Weights of a small transformer language model: 13 layers.
Each number is 200 + 30 x the weight over its row's rms, rounded and kept within 0 to 999. Layers, rows and columns count from 0. The size before them is the row's rms in percent of the matrix's.

# gate: layer 8 MLP gate, 128x64, rms 0.394, rows 100-127, columns 0-63
# up: layer 8 MLP up, 128x64, rms 0.35, rows 100-127, columns 0-63
# down: layer 8 MLP down (transposed), 128x64, rms 0.223, rows 100-127, columns 0-63
gate100,110,234,229,259,231,205,230,214,212,238,179,199,235,205,196,192,125,178,199,213,244,189,187,246,163,227,203,196,178,188,201,221,173,195,208,208,126,181,159,144,184,216,188,166,166,194,149,201,151,211,161,181,150,169,198,235,199,205,169,220,208,199,249,148,196
up100,106,184,182,171,237,172,207,194,184,161,173,189,216,245,156,214,148,190,167,156,217,177,233,203,155,227,179,190,198,253,160,226,246,247,188,194,172,254,208,191,215,186,189,226,194,164,199,201,195,231,137,154,216,207,221,145,238,247,193,175,234,205,194,159,159
down100,106,214,182,219,199,199,170,195,192,146,283,203,198,157,206,198,214,236,213,165,193,195,172,162,230,147,232,264,223,200,198,177,235,243,202,202,203,225,187,204,243,152,206,212,188,208,175,154,241,207,252,215,225,183,176,132,175,181,250,166,227,214,183,177,175
gate101,109,140,213,206,257,221,183,246,209,201,269,232,239,211,244,176,207,185,210,194,223,170,215,220,180,218,180,203,228,194,268,207,181,186,187,205,164,191,182,233,184,153,206,191,176,207,189,220,175,131,237,245,138,185,250,153,227,202,164,198,211,223,202,226,215
up101,101,160,210,184,200,170,267,208,210,230,184,195,235,213,231,239,186,248,200,140,199,191,246,190,215,234,208,204,186,172,136,247,175,191,163,157,203,197,205,154,209,262,242,211,186,225,219,172,135,196,225,154,245,198,218,247,217,236,211,191,202,211,195,216,217
down101,096,199,241,191,196,200,160,261,229,114,241,191,210,183,209,173,157,160,232,248,183,143,194,208,208,156,230,220,178,187,219,200,156,219,191,217,206,203,206,225,192,213,167,209,177,192,156,183,202,218,174,187,208,256,187,185,266,254,171,244,170,218,186,173,217
gate102,101,171,198,245,183,237,208,187,157,203,183,189,194,179,192,137,211,182,201,183,188,171,177,216,189,183,252,206,178,179,151,218,180,175,204,180,203,221,245,249,147,122,179,181,147,219,195,202,231,236,180,169,190,163,215,192,127,200,179,165,247,168,215,211,161
up102,103,167,172,229,187,182,264,165,180,224,241,240,167,228,223,197,168,191,188,168,184,203,246,191,188,190,254,261,173,197,121,198,215,171,239,178,190,244,198,184,225,148,211,199,154,213,208,212,213,239,216,232,178,223,152,209,181,217,193,175,166,220,146,186,219
down102,094,169,185,226,217,224,165,205,148,146,276,193,217,221,204,176,176,158,178,188,169,179,213,279,183,164,230,154,210,201,185,232,200,189,191,199,209,260,218,186,196,211,223,210,180,261,224,178,227,217,158,165,216,215,160,195,163,210,215,184,244,227,144,207,196
gate103,111,211,247,242,141,210,238,170,231,236,224,192,205,182,133,188,180,213,216,233,153,182,205,211,199,230,188,255,218,198,274,165,229,169,191,211,199,178,160,240,157,236,209,232,187,176,164,235,184,155,171,242,228,173,169,193,176,159,201,175,195,199,190,210,191
up103,104,213,227,189,205,154,263,223,213,252,182,185,196,199,198,256,229,199,200,207,203,234,250,187,198,237,214,157,189,263,138,180,169,232,207,155,221,228,208,139,181,192,152,220,216,219,202,214,206,167,137,158,198,194,158,207,215,153,204,220,198,225,186,181,233
down103,106,124,232,143,204,196,208,161,220,179,182,188,175,201,160,243,171,185,218,190,220,175,212,145,155,238,215,189,226,188,214,188,244,221,226,192,205,215,215,209,183,229,211,204,170,201,229,176,214,228,208,260,185,221,216,230,242,211,171,191,254,146,239,257,146
gate104,104,164,236,195,202,293,197,146,190,242,234,190,247,190,214,198,165,150,213,201,225,199,192,226,151,179,213,174,227,210,234,251,238,190,166,219,204,178,248,198,185,244,204,181,231,239,159,202,185,230,215,210,200,162,173,174,185,148,168,200,247,207,172,217,208
up104,093,196,257,190,188,154,225,218,168,215,204,217,201,226,220,188,237,213,186,239,212,171,142,163,223,181,202,106,175,239,194,187,192,164,229,192,182,202,168,174,188,190,243,241,170,223,144,231,234,202,140,207,215,228,182,205,168,187,271,207,210,173,193,217,197
down104,099,180,133,229,237,223,251,199,229,204,186,179,217,211,220,150,190,200,140,185,277,225,258,145,197,166,198,257,171,212,233,162,156,234,198,179,231,183,164,135,187,190,194,231,182,181,217,219,204,179,230,172,215,201,212,217,184,209,177,213,178,201,189,208,221
gate105,083,164,217,236,189,168,217,248,183,169,255,149,244,194,219,214,129,179,201,207,194,164,214,193,164,148,232,243,256,227,203,199,196,188,202,217,219,235,140,187,198,229,178,150,235,231,224,222,210,195,146,186,208,234,195,195,182,208,214,227,187,250,199,208,249
up105,095,156,249,248,211,232,136,237,219,200,185,210,175,176,182,253,212,180,191,220,237,182,179,191,214,200,275,225,199,193,184,204,260,215,204,187,184,242,247,190,201,174,171,186,218,199,228,252,177,182,193,216,188,217,221,201,172,229,225,160,120,195,241,222,171
down105,096,216,158,223,189,272,169,204,235,169,221,216,273,176,154,153,169,185,198,201,183,244,173,178,151,223,176,174,236,210,162,214,179,184,227,191,170,256,201,171,225,187,169,217,169,205,254,204,156,189,208,215,219,204,210,209,188,226,258,263,222,210,199,208,197
gate106,086,261,222,225,175,171,187,206,262,210,225,218,237,131,199,243,215,290,206,209,233,169,203,217,193,205,215,223,200,195,191,230,250,233,205,208,220,174,233,200,235,209,184,229,196,180,169,148,190,181,216,168,236,193,208,168,222,232,153,211,217,198,185,261,233
up106,090,200,204,232,226,225,175,205,176,181,220,208,200,192,202,211,148,265,133,239,221,197,200,179,227,174,142,168,174,186,174,188,138,202,217,198,153,258,242,174,209,210,176,179,262,166,180,181,206,253,246,221,198,246,167,174,189,155,183,217,179,201,218,205,194
down106,084,220,184,210,181,216,188,272,214,180,210,221,271,191,168,155,198,228,211,210,183,156,199,224,180,169,231,227,192,212,237,223,176,207,173,158,202,200,247,173,212,166,223,223,176,197,188,215,195,177,221,232,231,203,179,153,111,255,237,204,189,205,184,134,224
gate107,097,218,210,180,207,259,199,254,234,204,241,196,173,183,253,223,214,221,164,209,234,182,201,215,151,182,185,223,156,243,209,225,174,198,225,177,215,185,187,154,193,218,169,210,214,211,260,218,251,263,235,181,251,170,147,233,185,237,162,181,232,205,220,206,172
up107,107,200,230,224,171,127,219,178,217,212,204,186,187,176,202,179,253,216,233,225,175,203,243,182,244,209,209,221,195,250,176,208,253,214,216,172,189,202,133,173,174,198,176,223,151,195,205,210,239,202,174,220,161,218,210,243,200,167,201,220,218,114,255,229,226
down107,103,217,251,234,184,213,208,186,219,176,164,238,132,204,189,170,145,218,246,233,192,202,173,175,240,176,203,190,233,220,206,198,190,224,255,176,168,174,239,288,218,199,189,195,150,161,171,182,159,232,238,217,205,206,177,199,238,184,236,197,205,180,212,211,153
gate108,086,193,190,166,220,209,168,262,148,177,199,199,171,179,228,234,172,207,199,216,154,151,212,202,203,193,201,229,230,210,214,225,188,191,202,153,175,270,222,193,203,192,164,176,227,291,206,166,157,214,234,232,162,160,213,153,199,206,260,221,203,170,220,213,197
up108,099,186,190,223,178,177,208,160,200,182,145,199,213,275,279,202,162,186,193,237,205,166,266,256,182,199,175,236,194,190,211,167,192,154,147,222,223,221,211,185,192,239,179,241,200,204,248,230,214,193,183,198,199,168,191,228,220,196,218,194,235,227,259,215,226
down108,088,174,166,159,200,208,182,198,156,242,159,235,175,183,173,205,254,165,119,152,172,215,186,208,219,150,204,132,222,178,225,169,243,189,229,183,193,208,203,188,135,149,220,184,199,234,199,219,178,183,198,224,208,166,212,233,190,184,192,175,200,149,209,228,187
gate109,105,189,226,232,134,195,218,186,194,202,269,190,210,187,134,161,245,181,229,195,223,135,196,165,205,199,180,196,182,217,197,193,195,190,243,203,197,183,222,206,184,196,224,210,181,245,129,227,235,177,253,177,241,165,185,207,192,216,136,242,240,173,203,205,230
up109,093,193,187,162,192,227,195,266,248,211,189,213,192,216,211,194,198,214,180,204,285,185,204,185,177,190,150,201,179,243,231,204,170,207,263,199,171,247,215,152,256,232,187,238,193,221,193,229,196,206,175,133,258,189,195,202,200,191,240,248,180,166,217,174,205
down109,098,191,212,169,242,247,203,194,204,244,206,190,164,197,272,168,228,176,189,264,192,225,205,251,241,179,244,236,211,215,219,258,209,190,196,196,174,232,192,227,190,235,218,204,215,200,236,215,135,222,185,250,164,232,241,221,189,191,259,217,208,192,184,158,221
gate110,093,188,228,177,201,157,133,176,185,212,187,229,208,145,165,194,225,178,229,214,228,146,230,190,163,186,217,263,228,213,208,198,247,210,176,200,167,159,222,240,194,202,231,180,217,199,163,176,159,247,230,250,191,165,205,161,191,169,189,255,171,177,192,249,183
up110,090,198,162,246,231,220,185,112,230,247,171,239,164,210,167,232,173,210,202,187,200,228,188,171,139,164,202,223,223,180,201,187,223,244,202,225,187,215,181,236,190,171,234,198,192,222,154,144,162,173,212,177,143,165,189,182,205,157,231,211,237,218,204,223,214
down110,095,165,193,195,148,165,174,177,198,210,203,203,227,204,191,196,170,211,111,227,191,160,179,227,164,160,217,157,242,171,150,219,238,205,221,240,202,183,201,172,196,188,241,203,229,225,220,157,207,172,185,181,175,221,225,253,162,160,164,174,195,236,217,144,235
gate111,103,197,265,182,276,206,176,253,168,151,213,165,214,197,204,214,237,211,244,173,202,163,231,194,187,238,184,187,185,218,237,179,223,194,195,152,145,163,232,222,193,186,200,206,206,262,189,185,160,189,224,229,195,220,184,216,224,206,182,177,174,201,205,272,255
up111,097,213,142,184,177,237,206,154,168,220,241,210,227,261,186,173,164,174,205,217,156,211,147,222,198,184,175,195,207,252,231,187,155,201,191,189,244,160,205,140,216,178,233,180,233,185,219,199,190,248,224,162,221,192,205,232,186,194,204,204,198,188,211,212,294
down111,104,161,181,224,173,194,211,183,198,149,229,205,198,199,171,175,175,185,182,170,200,166,265,230,313,194,224,232,190,190,168,228,256,224,208,163,197,193,199,185,179,164,194,246,181,204,186,172,162,193,167,205,215,255,195,191,192,192,162,195,170,203,196,163,138
gate112,103,253,217,209,248,185,230,144,177,224,243,227,209,167,205,140,214,222,190,227,182,161,186,174,177,204,202,216,168,184,153,185,181,197,213,177,163,211,221,212,177,252,214,221,181,263,172,192,219,197,171,261,165,193,181,218,151,245,164,185,242,192,205,196,260
up112,100,228,188,221,177,250,206,216,190,230,205,169,170,189,231,152,187,212,230,197,178,261,211,212,213,237,181,193,241,220,228,249,204,207,206,184,200,184,181,149,144,209,224,136,219,205,165,186,227,205,203,205,133,190,223,249,206,140,159,179,242,195,176,241,249
down112,105,227,173,193,187,223,183,204,178,210,231,168,207,172,189,237,210,233,143,171,201,267,216,226,210,152,189,157,181,171,172,201,187,179,166,192,209,198,227,197,184,198,257,231,186,156,206,215,161,168,147,177,167,127,188,238,239,236,217,147,236,235,185,182,172
gate113,100,179,247,137,191,200,207,196,208,294,222,108,173,183,173,200,169,210,213,224,210,193,174,209,232,171,217,199,179,214,234,201,194,212,158,239,213,187,203,224,236,173,195,172,187,205,185,134,173,198,180,229,142,246,208,166,201,186,246,217,220,217,209,224,201
up113,096,154,195,270,192,192,192,125,241,220,186,185,196,169,180,223,211,161,276,166,192,217,216,207,167,209,148,199,237,195,183,188,231,202,181,240,179,207,191,207,188,213,225,197,146,220,174,180,196,244,219,224,171,170,181,230,210,164,168,160,201,185,131,192,162
down113,099,178,172,142,205,190,163,248,235,219,173,212,241,191,142,190,198,180,189,196,209,201,232,230,152,220,171,141,210,161,173,183,195,207,135,199,216,189,165,192,141,225,168,191,151,185,181,244,188,255,173,211,174,183,196,225,189,171,202,183,157,149,182,170,179
gate114,117,203,215,226,253,179,171,217,227,198,254,215,222,162,202,216,200,233,188,181,234,179,204,197,161,245,155,211,191,179,192,209,222,189,187,285,194,240,211,163,234,207,122,174,164,186,192,235,196,228,219,200,198,200,201,168,184,239,193,178,211,144,123,191,172
up114,097,144,213,235,165,240,156,222,238,194,227,213,227,219,185,225,154,207,217,236,193,177,236,188,159,201,234,233,225,213,200,185,266,200,187,243,192,168,163,193,226,222,187,213,204,233,201,193,193,241,168,190,204,214,247,171,225,166,216,159,185,133,167,271,226
down114,108,223,198,207,201,244,185,238,219,182,173,203,217,234,232,170,246,181,154,153,162,166,250,220,207,239,202,160,157,174,196,214,187,162,208,229,193,226,203,192,137,229,183,254,235,175,214,219,167,220,166,221,185,151,149,225,211,236,169,199,241,234,171,158,197
gate115,106,226,187,190,218,202,204,194,164,272,179,176,249,184,283,177,189,176,191,165,183,190,193,161,159,224,256,208,182,194,222,252,179,217,207,225,246,197,162,113,204,147,228,171,209,195,202,195,176,210,197,204,210,177,232,206,246,196,194,206,259,212,212,184,198
up115,099,229,219,168,220,195,203,208,272,135,243,226,215,247,159,198,200,238,241,227,194,158,220,221,201,183,196,207,204,233,185,238,213,168,198,194,256,185,175,190,198,198,149,198,182,112,225,207,161,196,217,183,222,229,185,204,154,194,189,153,165,174,241,192,170
down115,105,151,219,231,179,228,188,225,157,184,198,229,228,170,175,158,241,210,205,198,164,228,152,190,192,175,228,210,190,228,228,149,217,227,196,215,129,230,179,209,212,224,257,174,250,222,160,243,237,201,194,166,244,141,217,172,199,205,181,250,217,226,200,197,231
gate116,101,213,263,195,217,256,254,164,169,191,152,175,173,169,222,192,233,203,194,192,197,205,187,198,208,137,215,182,148,200,161,214,193,216,184,213,191,246,226,202,144,197,173,156,141,237,175,168,173,248,193,227,189,241,169,139,174,197,212,221,211,217,187,165,198
up116,096,197,183,189,185,213,187,184,213,221,226,151,215,157,171,169,223,190,245,247,156,179,192,187,215,252,241,155,183,184,170,217,185,184,226,155,173,196,233,220,237,187,226,214,191,218,211,212,164,281,189,112,197,196,217,248,169,219,221,188,204,197,165,150,224
down116,097,168,206,180,171,166,174,158,192,214,152,195,184,232,233,231,221,192,279,180,224,205,179,180,211,172,171,219,182,200,221,180,205,196,195,175,201,215,177,199,209,198,203,156,209,216,217,216,204,181,216,293,177,220,280,169,198,184,182,159,259,156,236,171,154
gate117,091,224,230,238,185,245,164,201,199,220,168,197,187,200,201,174,159,220,259,158,186,157,174,210,193,166,204,205,173,226,233,203,190,232,216,128,150,149,193,226,177,169,178,172,219,134,208,176,225,172,205,213,213,265,233,176,188,153,206,165,203,234,223,227,224
up117,093,200,179,218,154,140,147,207,181,189,246,187,178,197,207,191,155,200,212,177,188,208,237,248,202,199,172,186,192,200,161,210,186,181,119,120,168,191,161,229,180,220,158,192,179,211,171,146,185,166,174,213,211,164,141,201,200,180,226,201,171,163,194,166,209
down117,094,235,178,167,211,236,185,229,210,166,169,256,146,231,226,243,208,214,176,196,137,188,263,176,171,202,246,188,215,163,202,174,199,183,237,222,198,133,172,196,200,206,202,177,207,234,163,198,209,228,257,142,212,218,220,241,189,161,221,211,208,186,213,212,249
gate118,112,178,241,193,190,239,169,212,189,203,206,238,190,216,188,189,188,214,193,155,148,217,237,228,190,260,228,195,191,254,222,214,237,203,209,221,233,174,237,199,159,216,201,206,267,181,196,218,191,206,166,237,223,214,127,204,288,188,195,177,201,205,273,213,200
up118,104,172,167,225,227,186,224,162,247,215,191,188,176,220,206,205,204,194,206,188,169,186,239,244,207,182,211,183,223,235,175,231,177,166,164,262,196,255,251,184,258,257,198,223,222,161,212,206,188,219,178,221,239,224,161,194,217,202,182,147,202,135,175,208,136
down118,100,248,218,184,187,254,152,218,175,165,234,210,175,253,171,176,250,186,192,170,187,268,199,201,192,192,166,207,193,244,208,233,209,192,213,202,205,170,176,162,221,152,206,220,204,192,217,242,149,173,210,211,203,204,213,230,166,221,298,211,172,227,198,154,196
gate119,112,194,289,172,181,218,178,166,195,227,236,176,237,162,164,182,161,248,162,225,214,185,200,264,211,156,210,232,216,182,170,263,199,205,245,170,202,257,240,209,212,201,162,230,173,186,222,249,175,224,202,214,193,184,184,186,192,176,210,229,172,179,227,222,209
up119,097,149,214,229,229,198,169,223,226,247,229,205,197,163,211,157,161,200,200,178,220,214,183,200,236,222,161,168,187,216,193,212,196,178,127,209,162,249,205,242,191,247,205,149,235,135,131,202,165,199,188,179,226,186,162,230,203,226,186,252,201,219,209,203,231
down119,100,221,229,187,221,190,165,204,226,163,192,220,135,217,165,227,206,187,164,206,197,197,211,179,249,209,242,233,182,240,191,243,220,179,252,196,165,190,225,209,163,215,203,290,186,213,169,230,191,169,167,171,194,222,243,207,211,147,205,254,200,181,211,170,137
gate120,098,168,141,201,174,235,152,211,169,185,260,189,191,267,200,207,151,182,208,187,164,187,220,170,196,260,177,180,192,145,216,159,253,217,205,204,192,137,166,180,157,202,217,217,174,229,217,226,180,232,186,252,179,187,174,194,209,172,210,193,218,230,157,206,226
up120,106,236,185,187,234,183,178,230,194,188,194,189,267,205,226,175,224,139,171,196,184,198,212,195,240,224,196,175,149,217,205,161,181,232,136,231,148,205,193,203,208,223,158,194,247,158,162,189,172,200,195,128,174,187,171,186,176,127,215,171,170,207,204,225,177
down120,107,189,219,159,235,193,233,181,243,207,246,191,174,196,158,215,190,181,223,231,187,146,180,198,203,260,176,202,165,206,162,166,221,241,195,195,192,192,231,198,211,195,167,185,201,301,227,222,208,209,208,262,207,195,227,215,189,197,232,252,265,157,223,167,206
gate121,117,204,254,201,149,180,202,230,207,214,189,154,236,157,212,154,212,182,172,180,213,175,179,222,216,226,178,167,250,195,198,166,177,128,174,227,148,161,198,214,170,267,189,134,196,222,199,193,197,209,228,221,185,159,191,196,135,193,227,207,230,204,231,223,227
up121,107,196,207,216,172,203,191,198,168,220,153,204,169,233,195,187,198,207,221,217,124,205,163,285,173,182,167,225,182,163,203,193,234,127,224,257,206,185,226,176,205,231,206,215,149,202,203,220,240,236,230,245,155,171,219,222,222,221,201,251,201,166,213,191,184
down121,107,208,175,241,164,222,174,203,154,196,211,167,156,256,231,196,226,179,222,279,181,190,228,235,204,184,155,224,207,174,210,237,251,173,246,220,210,185,209,194,188,144,202,160,147,238,239,214,198,177,197,218,221,217,171,212,164,244,210,206,177,167,156,222,228
gate122,105,244,181,223,241,247,259,273,208,178,196,175,151,204,147,200,174,214,175,158,228,201,258,225,235,174,195,168,202,273,214,188,189,198,205,184,224,229,229,228,205,213,162,253,175,176,170,212,209,192,183,179,195,243,218,189,213,234,222,162,236,194,199,220,229
up122,104,211,186,156,157,211,218,159,264,197,151,204,186,143,235,188,205,171,197,198,211,161,230,212,246,193,220,178,202,205,147,182,203,246,214,221,195,174,206,143,173,175,195,157,138,194,238,203,186,231,185,208,167,270,208,192,175,161,198,159,168,224,165,175,204
down122,105,191,236,209,178,207,219,238,154,230,246,181,190,156,180,197,245,184,217,218,185,114,185,200,241,213,234,216,207,157,165,192,189,217,198,193,189,152,193,227,235,134,199,183,171,198,186,166,186,250,174,230,215,175,190,210,189,198,238,165,190,230,151,129,220
gate123,077,193,156,171,237,227,207,224,267,191,195,194,202,181,188,177,265,200,183,188,235,188,183,227,178,263,276,189,154,228,210,223,195,188,187,251,245,231,205,184,235,142,232,203,229,212,140,241,165,208,165,180,191,235,191,186,187,217,178,195,216,209,210,240,197
up123,089,182,203,222,215,201,209,189,207,155,174,270,187,176,158,255,225,224,209,194,242,227,161,215,191,132,167,234,188,194,180,184,235,208,188,210,254,125,212,171,196,204,226,210,218,217,222,261,206,219,230,220,199,165,238,148,145,227,167,202,187,179,213,219,186
down123,081,206,215,240,227,195,183,185,190,230,169,208,188,216,246,212,243,216,203,164,187,216,245,173,246,199,196,179,199,165,203,144,221,212,216,207,143,131,181,224,186,244,186,223,141,188,162,176,160,233,220,174,165,197,178,243,235,151,184,203,197,147,170,145,192
gate124,101,179,210,193,180,229,201,230,219,221,211,173,199,178,155,193,194,183,175,177,177,147,224,202,242,200,259,242,248,249,178,218,196,143,226,195,157,197,151,233,170,231,231,236,169,181,169,190,209,163,178,255,148,184,209,169,228,219,220,162,199,197,158,253,221
up124,111,255,216,178,166,207,204,246,195,217,181,148,188,187,177,196,163,198,182,170,174,217,222,221,167,234,222,169,237,205,241,178,191,162,144,206,254,163,241,222,176,292,191,192,209,135,207,194,201,179,181,215,195,182,191,209,172,219,234,191,221,182,252,193,250
down124,105,246,161,161,187,248,207,179,211,171,212,219,233,247,212,161,184,209,193,163,195,194,201,224,270,205,230,200,254,131,225,217,241,240,252,230,204,200,198,176,225,229,200,235,231,157,186,190,234,153,160,178,187,238,212,212,194,201,222,260,212,214,176,202,222
gate125,098,228,203,222,206,258,179,190,187,204,194,239,152,188,244,189,220,214,177,180,181,207,209,202,248,192,169,281,177,219,208,217,170,186,180,222,225,242,213,228,230,260,201,191,202,189,131,209,198,186,245,234,234,169,191,176,190,232,200,168,241,137,139,191,180
up125,106,244,218,160,225,214,196,253,197,227,200,193,233,226,200,179,182,220,187,191,204,211,177,172,215,214,199,173,175,201,234,175,159,206,168,182,152,157,253,195,146,148,192,205,146,213,149,167,212,162,175,132,187,230,235,203,222,186,175,200,247,212,177,239,261
down125,106,138,188,212,224,188,198,221,244,204,250,224,135,189,207,173,219,166,176,163,145,141,218,257,169,169,205,232,197,182,208,191,135,203,210,206,174,222,206,200,173,231,229,176,206,201,212,207,226,195,216,217,159,151,229,156,229,174,169,177,178,243,174,158,219
gate126,091,185,222,207,219,232,192,216,180,150,168,206,164,232,228,250,176,256,203,181,171,195,218,202,176,228,203,237,233,236,192,244,250,175,203,167,216,220,211,174,119,208,188,187,218,209,228,227,168,250,209,184,187,208,228,187,219,180,243,227,173,230,206,146,124
up126,103,230,217,188,250,194,188,259,161,143,205,204,188,221,188,212,193,177,205,151,141,174,242,268,206,192,201,188,224,193,166,266,232,236,174,209,204,195,234,216,158,201,229,222,181,204,203,189,189,213,193,149,184,151,224,198,189,220,187,175,198,254,156,181,140
down126,100,211,219,221,213,154,210,223,168,197,189,196,206,222,222,263,229,242,127,221,212,171,194,255,220,236,202,179,218,264,196,237,206,167,201,187,180,254,206,204,180,152,198,133,229,187,228,191,171,212,153,198,218,181,232,211,233,202,222,210,214,214,163,129,203
gate127,097,177,197,215,207,181,145,146,159,226,248,199,180,173,180,186,219,190,157,132,204,238,280,237,227,190,241,220,200,210,195,230,207,157,148,229,169,217,212,213,204,205,186,186,162,240,178,238,152,190,207,206,205,218,182,215,221,198,213,216,185,249,215,229,260
up127,102,176,219,198,201,220,190,193,192,149,202,244,178,179,189,131,235,155,150,180,196,225,169,207,237,192,175,191,215,231,200,186,246,221,227,227,167,188,191,180,134,228,257,180,148,193,226,184,201,196,205,235,183,145,233,219,201,219,194,213,169,192,108,199,212
down127,103,201,183,206,185,180,166,214,251,194,187,190,207,194,127,210,226,274,256,244,243,219,159,182,203,151,193,194,205,204,220,220,165,225,251,175,197,196,195,194,211,196,165,234,193,242,218,233,232,262,219,226,227,200,136,216,225,201,216,180,244,179,200,208,150